Weights of a small transformer language model.
Size: 9 layers, width 448, 7 heads of 64, vocabulary 26714, 46.6M parameters.
Architecture: biases, normalized queries and keys, attention and MLP in parallel.
Training: a variant of SOAP for these matrices, 1037M tokens, 3956 steps.
Each number is 128 + 24 x the weight over its row's rms, rounded and kept within 0 to 255. Layers, rows and columns count from 0. Numbers have three digits each. The size before them is the row's rms in percent of the matrix's.

# layer 3 MLP up, 1792x448, rms 0.0335, rows 337-386, columns 128-191
093:171154117164132155127160144107138206151132138130104099117093120141100130129127133118114194097135146123144140116127121108158107174127149105123111144086108096106144154111146109151120143120168147
090:134137099151116126159140147145138101073116114134123116139127115161145123115118150155124153094101162153158137128148112073121145079152130146115118117111133085129163127138167139140136115125155067
098:114122154119149126092109142098106114147151080096100107160154150099185134070150121154159146132144102190166136119119110131090126110140169157107123121121158131137108094098121111121108115069115112
096:184135130091177143195112121101150167094134147142137171122125147113093108146147107115111147093137137127147153117157126117102119163129132107111096109155149081149142166119169126096148147127153147
108:097131123111145078083145123132116085119095135167112142188121128143121187150137134068142128113121181124116144176151152104083108112130136127148113095112101142093124126164114100142112112146093155
095:107139119141147136110127091123131140135120137073131121101151116126135070120111132154147118091104139171146082131127121138177131153122157173186086111131131110102156078127137152133145161143127129
094:077095092157127135115121143116123172122115123149088078139075133101104123135101114135160099128115124120104112100115101120118115107139104106128105141108099125136133156116130135140137118131114128
086:156125099164095095137122143161125089111135131120154112139089135118135111146114196154146122148139115076120123130108101131144137149115140094122148144100164123125104162156146175159112137189114146
097:133118143131153071106158115052094152154131127135115093130140163126123098128142107153128141121131134099158098119180141118128087160143142133114138154152120121163137153095157139131184084147104147
084:127147118133161127135140139132163128126129165188161116115139147163121121097153084131150109160091165126131120142080141135179134113165150128170173145107158156104148129095134154123113177142175105
096:131116097144143131129125050142155108112112155161092133114096139117104103110109116134136119101128132141115139131145138134075123055109102112151134115146139120130154173139147093146150113118145137
142:103135153114124114132094095107165128104111111078111114106139118125105099144122106143133131134183153139125156130109121165146093104129117109098097101129110131134147112134108137126149152099154136
088:125176153113119147142117121137112146141129163145102134093123132147090169154094122114138155165113100201150112159139076090149146150129128145127091153147111153151128147078132132116139081151152125
091:156143079117184111133165167163090129149099098167163117117144171076151167117124140128115120175161163162142153088142113187106110099166167052125111173110111136162125133127150113141129096146139124
102:108094112093099103124155117137152127128117131139076071138160088158149112180112086107123166175103139093151132129156103164140131102130193135139117153100118137099099111162150111090159133105129126
109:148113108120159144158166130118098155149109103150102117167111108085122148146134162114125172128142124082159133138122091108120116108153187132128145120093162138111176128121122117115124125132142118
103:131138114083109139115144100131121093142139105130120103067143138158163113098167139091122107106134143135154119102162135111116112149130136102101095083134142120138097145095162139099099141137148121
093:122120110172138140098126164123137077115141157137115107128116120087142149178108119099161121115095169120133133100150105142153152104121130112094148127133130096088099176092155117150132128142100155
091:145147105097104098144089134115119134142112089106091153141084151134132134083119130156132092106108101170161131127127168117134129133144097116096140151142078154111133127131127163117144136174121133
111:132130118146185136152149147096149109114142136141154108118154149128152097188140126134153125122129109128147115152101126097123122136121096110162157145149136109136147112106150116142140160124152091
094:129139154123214154134090115158121141131142094134125130137082141147139154142144129106113140126112120137120142147113163094141141128154165103110146182104168092103077129117143147127128095128179161
093:125111177111136106150161131087108143162115129160084129142161115099126164104128101136061133108128138157136151078134144102099134086162118145167120109144131139147110108104077084108117154135180107
100:148124142152141120143198134142116132173181162125107125102096093150131105133136150103120121096094160130136121147115146109175152101137132121137121133130111119159131109096089106137126112151091130
095:150145110148147107133106138158132114086116140140078089177121138131128127119141131101110134138128153165120100119173161144115135110106091121098103097172149121147137123150184134142146105119154131
103:132120091154110114147133120122101156151097128127124083150106121188149084153137101089144104101107115125116133125125112132148100093102140116156150117135148134125101155162157168128112110139133141
100:155119139145134129118171111118163181176136118141153130136144143157100156148126141115156130114167131158146114132133096131134111104089094171121126148128121134141125123127171133119121142086112115
107:099114146132150089122085159131162127113141113106122095078127152116111136116135091117112154151124160162117131154165153118110116127168130102129108114096123101128142144140176100107166157120142129
089:149143122162119142125112171153149168137096140156133094126130144134092146181138089136177159135138155134117158121102135139125121123123113168160127096128141138141121107132174128138100130156121161
097:102143117084141151166172097138173143148131157128115117094094122165105126110171151132187142161115129143132154093170104131099134142127095154103099125107128135131149129139133131138143156124154159
114:093120180119130132132142118077146152049134149121123124135099119079165109146100122120160146094131110120131119115150119163104111140137165133101115124150111140132079095114157164121108165119121135
098:218113101129137188107157072144134142106095122147172128123118110108134103090125129186126203157138125171124130137191137107142123143126140136130067161109116159125122122175144110125119097129123114
109:134139100141152116143153102169136118133130113130160151149076147125133124084105125116082114136134127128143144144141101091100136130137139112114129108151125128152146107139162119141126140116144125
096:106153182097075115137143170153117134152161140152132103077123151130154162145113137124147160110118127145126109132160128111150100145145118149142130187091111116118156099108142130081118120136129114
098:096173147132125115159134138122155119148132109135157182148087097111162118172095088089137113132117108160119109076119128122122155152142105129200078138117166122155149137095079137161100122114136165
096:143146125149155117144161124165139139170117134148121107154121140132136128144169136063136107156138111146151145170117155090160157094102168114114203118119155144155144106148126113132158089152107148
097:138132168076106152150149154165119102163107091135154144151151123128151190153146126134094136130090119153119113136117120109125123090178119073110156152126142120102117150119121129116125128104084158
090:174123100133132141118111067122079114128132135121131148113132134094122122112164153090141106082103111112128145110141077099122157166108146081116133125147180146110170081096102130102143108122143152
090:163143096117185135112120125105173127101137115119151103164151123129125145109146104141159119087148167080139164156080125106140155105163122086153099136142124162150172181121113120141146143148146081
092:122165105114137127144146107141138120132133094134180122137115178155082111098104125124120140140140144082147130135093141140124144096108163134176063132132110125105147105094151157139126163078153145
099:101133112152142152122161098121158113111100112067136094116132155127142106101116134093118092165113111173134093087129136152135104099122120104124126167096118103114121109150181118110110154136112145
100:116113138142122147116109137102148108101116144088121144139121132057142128107141159121140137114117104125119146146166147133101111132109125106159124094129130171136100120167164121141185141167122137
107:094107164131120118148117156135129100186136090107135092125120178176106076158109081126150097126136152143122152107116120133159131136145091130119116174124140122129150121128152108123126124160141088
106:140099181147165128077128147163151105119167141095139123127139165136128146162115126106102086111107134154134104120172136138152082135132116125154119119167151101111134123118175145103074110110117131
104:134170100151157140107167109129135084085087130129103109124117122160100134123149148114107138142189179122106158103090150075117135110149211127086107135132144146162169109129095102148118148152120128
088:138122129100123123154149123134083124122120114053116157076124103077138138088114082175164113139093112093143090106096124121156124137145159171096129145124112103100165200109143126147163147110135125
096:110150138126120096127124138112130108128070088104121128098099145100105146107147169084133082125089110144151143086075146115122132139173122105137085119125176122134175124071116140135128144109146140
144:135099142132136110105093120081124119119173129116149130109124123128125102109128145097109105146127124111112123179168141143104127072145152141112122117142109155124120115167116130093104169109119145
102:091174123140137143118129087135107161076104098120120158130131098162151122090126153193111053110162151140095150134101141140168138132141160095096147111157147095115119106123172134092130160125126160
087:180152084145095127130108137133137117061148118099155162172128160119095102113132104151165125118136135094120096129109107145100147111135129102142117083138093137149145090144142146076167103156102079
100:152164088119105134148137096135086157167173102156128129142145122083122089137123146136109121158110094154118163117155093122176132144159139136145184152158131149120088132155108107121128125089142158
# layer 3 MLP down (transposed), 1792x448, rms 0.0335, rows 337-386, columns 128-191
094:093107138094158094136121127117117094120134115119167136147151151164115100130167143108117093171129106144131132159085122138094146067101118184134147112138120124149108134094116145111099102088109116
096:110108162124133131111153086122123126168162129129127135158152145115107153148146123102119134133157113103093130151123117165117083174107158137165125134150127165092090125140098146127148154109084157
092:132171133147091140147149121161165114127103123173155153090104100132076108169133113131083110122119155109090121129130128132157123152145103122140113149141119112098142130162164168142116132167134154
092:098132112158102072051144136134073083137112093092099108122141119126161149128088140146168100160113113134137113102122138115121129114132135155128155123090107149115138117123100112140113115137102112
105:146128127154103155171121137157124157109152129103153089071136116113144090088089110169099133100141091105152107096117116125152169111128136138129132182151163106154120147090169157134130173145158098
096:115150153107144127167150193109118122130156096131113137120139155140116161122155121116138138127142107092126162124098139117103114104132141095089151157129136151137140166149121111143095104099118120
090:145164142080120121134124107110156094108139120102115156110133144157126117100149134124108151127117124109208166146140160130158142157116185166117092100117144104144135102139135111129109129134121135
076:111133143095157149130135099102145115147141106095134141115154125147122144103154096123095118105131151171130095136152139116122106127126119155126095124128109140120143098092118092144124095069135117
090:123170100120098206153113140185177087120129136108125139133101086134142154165090145132167135156110106157113118156102137118105187088130143116131125103106154136105134108174123113139094161109150093
080:161113102141102137112139126142102146126104118093078111141081100092134130128120173137093130079148127123129139100161099119108131132092113144093094122136103123147121095154120092166135074116121185
090:134103140148110125110155179151120139146159136085161124143139120132148115097103136126116137163144093137135099143114077147144138181102134103115129157113130133117100117115104140095114152152107113
149:114158083147163091118120133128080153149099174130078154117144146132119137070130131132123146136103115150144089136093118136076144122110104140182153155126113112130149156074167125134123140110091123
089:148071134121122129103166123094126117122129096111157119172130127118151095112146119135150116086142139057133136093109175173095110094148127113141168121097139115106118081150121100134103156115112124
087:124106176113071164121117111112157130112146154113091123111116084169127107134151110130148133079104077110113112160133122071161162141082111189112126104134167144113123123169104170107153146109116145
106:121165136151136145109091139111153124130166133097166136091081172095105133108158138123118081095179128141127119109110152107092082126118071116131150105158143121143127130102130140119115145139103148
107:127161141149094130102129128124155095133137153111151156091136141164125138152094099162126082131122112175117110141133174141136142146096054139128108145189077091177101143111146113142170117126104124
104:139128172156154137125111155139173152107120109147135183191151105108113126132118103181098136117101121151134144162080118153101141141147139172143165186093134122152131118176075101133140121112103143
089:124131164090140106168121103112106161134117095112142140112158139173124095090161132187095136148156111122130168141124156127099094142101140151134116154124144177168149088129117132122125151121158120
086:144110154176167153154147112127157142133167130121141117087138115137151136176133122101138156145164155110101114125144070124111137141125163151136145108124165121126134106138101086151125141071147126
156:078117101155152115133136121096184116129131167198149163133139139129136063107132135159107129120143135115103135105146137131095141112111101119152173156135087115133079132081111152143159157093117117
097:139113135144060142159133140127129111158132155146106119102145127130136096151126132146110102117142121119170129099147119174144127134110075098135143100117137154166161159122125117110126153101072092
084:138146064118112137099085107161127131112119157143163138123105096159114104155095131101158120109126134118134091191140132135160114132082149120114094192122124132127111139136196177125126118134104139
100:132125119110117129145074114118139125108100117123141141138177159114092157111122096154133110147181113140134128114122102143094108167062113139135128103107139153109132137122170154147113138097154139
109:121111129138128166153133165089147138149146137088137142107117140138142093107113120144121104129130129112146200150123128089137110147138135145160146177080096150152131105104120137138124131172105137
099:122101159101141155127110153124146091106153109105115153098136126115107181116122134173153130181151146139133142115128156135103153135123114127100115151110132148120163141083119129100139137121135107
099:117133109094120116156111110106117084124128101120091099110103135087156110088181130121110123151098132122113131106118149100131118137151141097146095102138152134162115152146106087162137114158123133
104:164114094119127146136171104135088138144126108135108163166144106131127116151105176143143123113133087106180132152084100132137162124074134169121116153162112204114109129081104155132094106112149128
095:101113148117103127156138076151156103109141127090120148123122138138170117076108167110095087121100105117140093122160105124126125145142124147104154134130103142118102114150090089144163144121114108
099:162124143179154127078117135117085099126119094115140113155158118104177138141099132120076110104148155080122100175092146123166111125131162123152151115112120162138086126129156117087138122131080116
118:162156061129120136100121146162087095168152128171131166096135125158126156114141087128121099141164165131141099112113135089116122093124082121150121144075157099135147132133140113144183101173127151
108:043155145118131076112110162129155124157141130090087124128138128124115162170154114101111078096127138104111153103065128107102135140148132118122184123150137078128108121104116151131145157137147129
101:122096137108132168109115156109102129137128145144132096112151138131106143159143100160171106127128130135133094126125138129150116119115111138134112147123139144120142162141111115122140136122102126
097:146112100140181152111118113103112117113088084095119130163138084127106093119180092120127118142148141120151141112105119107117122102149146121132126052165143145117118168137111120188154113128135135
103:150096140115126142089150117163135127133127151142110086109173136135108132078160165168118124134132150102132133159137122136140128107132150132025189157106085128089106111121165117111170127153134096
093:088127066116126139136122119110107125078118096111128126100135122144127128115097130158140167121126128143127114092145111171115102151149090151144047132151109140121099156097144150121109168098158101
095:101169128182166101143080135121157146125121135117083138110077147121125097116092125136127131132144130120138101116108156107136124154076185168147105144133134124143149102168136108118116114144181102
090:119124157114138138139122186124163131121146099155127096132175146137155123145111103145114128164153132142129126153111170182127116117150104145113112128111104119144113167160144114137136138143116082
082:110115144137060124132139141155106126144150135139110140078119158135141098118096189149117161153116086139122078116158132119125123154123133141093149141108116095118091083134113142097124122112112161
082:130103109157098147133099154119149116115125133114077166115144100118193130151163142115124095128111143187113108086148132132107088170111123118109203112095114134142100120134100071090127093165125103
103:115128146125126094136083162120110121116167156151097184131156102136149148175134130158113152083148157099114155175144099094114144164129148133151170093140144102134134154117113122133184091132172105
094:114139109121144162161126106158076152141131123170101135127095127223137142129086133129116151169136184164121129108108110099148113156124111156103105166129131106149149113102093123125077113092125105
107:146110095167102117101130110139159149116146139117125119107128085095162169076172149108120133148157075134129126115106148128139136110133174105096151099110117108108089128126122130112128162087079159
107:115118097144133160226122109113095116113100111152105136131147079125104106104124129153157128149116127138129151153110108107102163102128152140115146104124136185151108182164104118134194167109160133
096:127092155107114143139116121142125159149143113151138171129111135093171081149098095131123116117063115122137088171149118169132092149128069132165166135158094119095076134143162158099145108098128154
080:135129118139097135144136135132158117133128121182127093145136136163118130161157162115072144113182131163119172136146141131115116112113113090155130102127138153165088090174121131119119129145118112
088:136130106133106172120141119112121138149177157131106103170145139140130107122107126174084142162137135125102097182150102157119158122056121136128185105095108117148093138148153125133114081110109125
140:148194154092139145143183113156135099096053128096113108127167129138160128170089118150115141074087133125138142131106114093128108188129108160133137113156121093113156122121140134140154083162125126
102:161109147120135135119137164132145100132144135147135122105117135097122130149120118081147194141106118147162146161158112108120136123145108172172136145107118147154124149123078115177154117112133121
071:094126138125167112143134146125110157180101122154114092102117106159141114154144142099100109128149120161171144135120163118132103141131141138106145181106158094085080141134138099162101140091145134
105:097086150123142141103128144161190085102066128125119115094114168170140139093157111132143142114154149124160097136103171124068138109104131142108087087082166068119181122115143130130147136145127081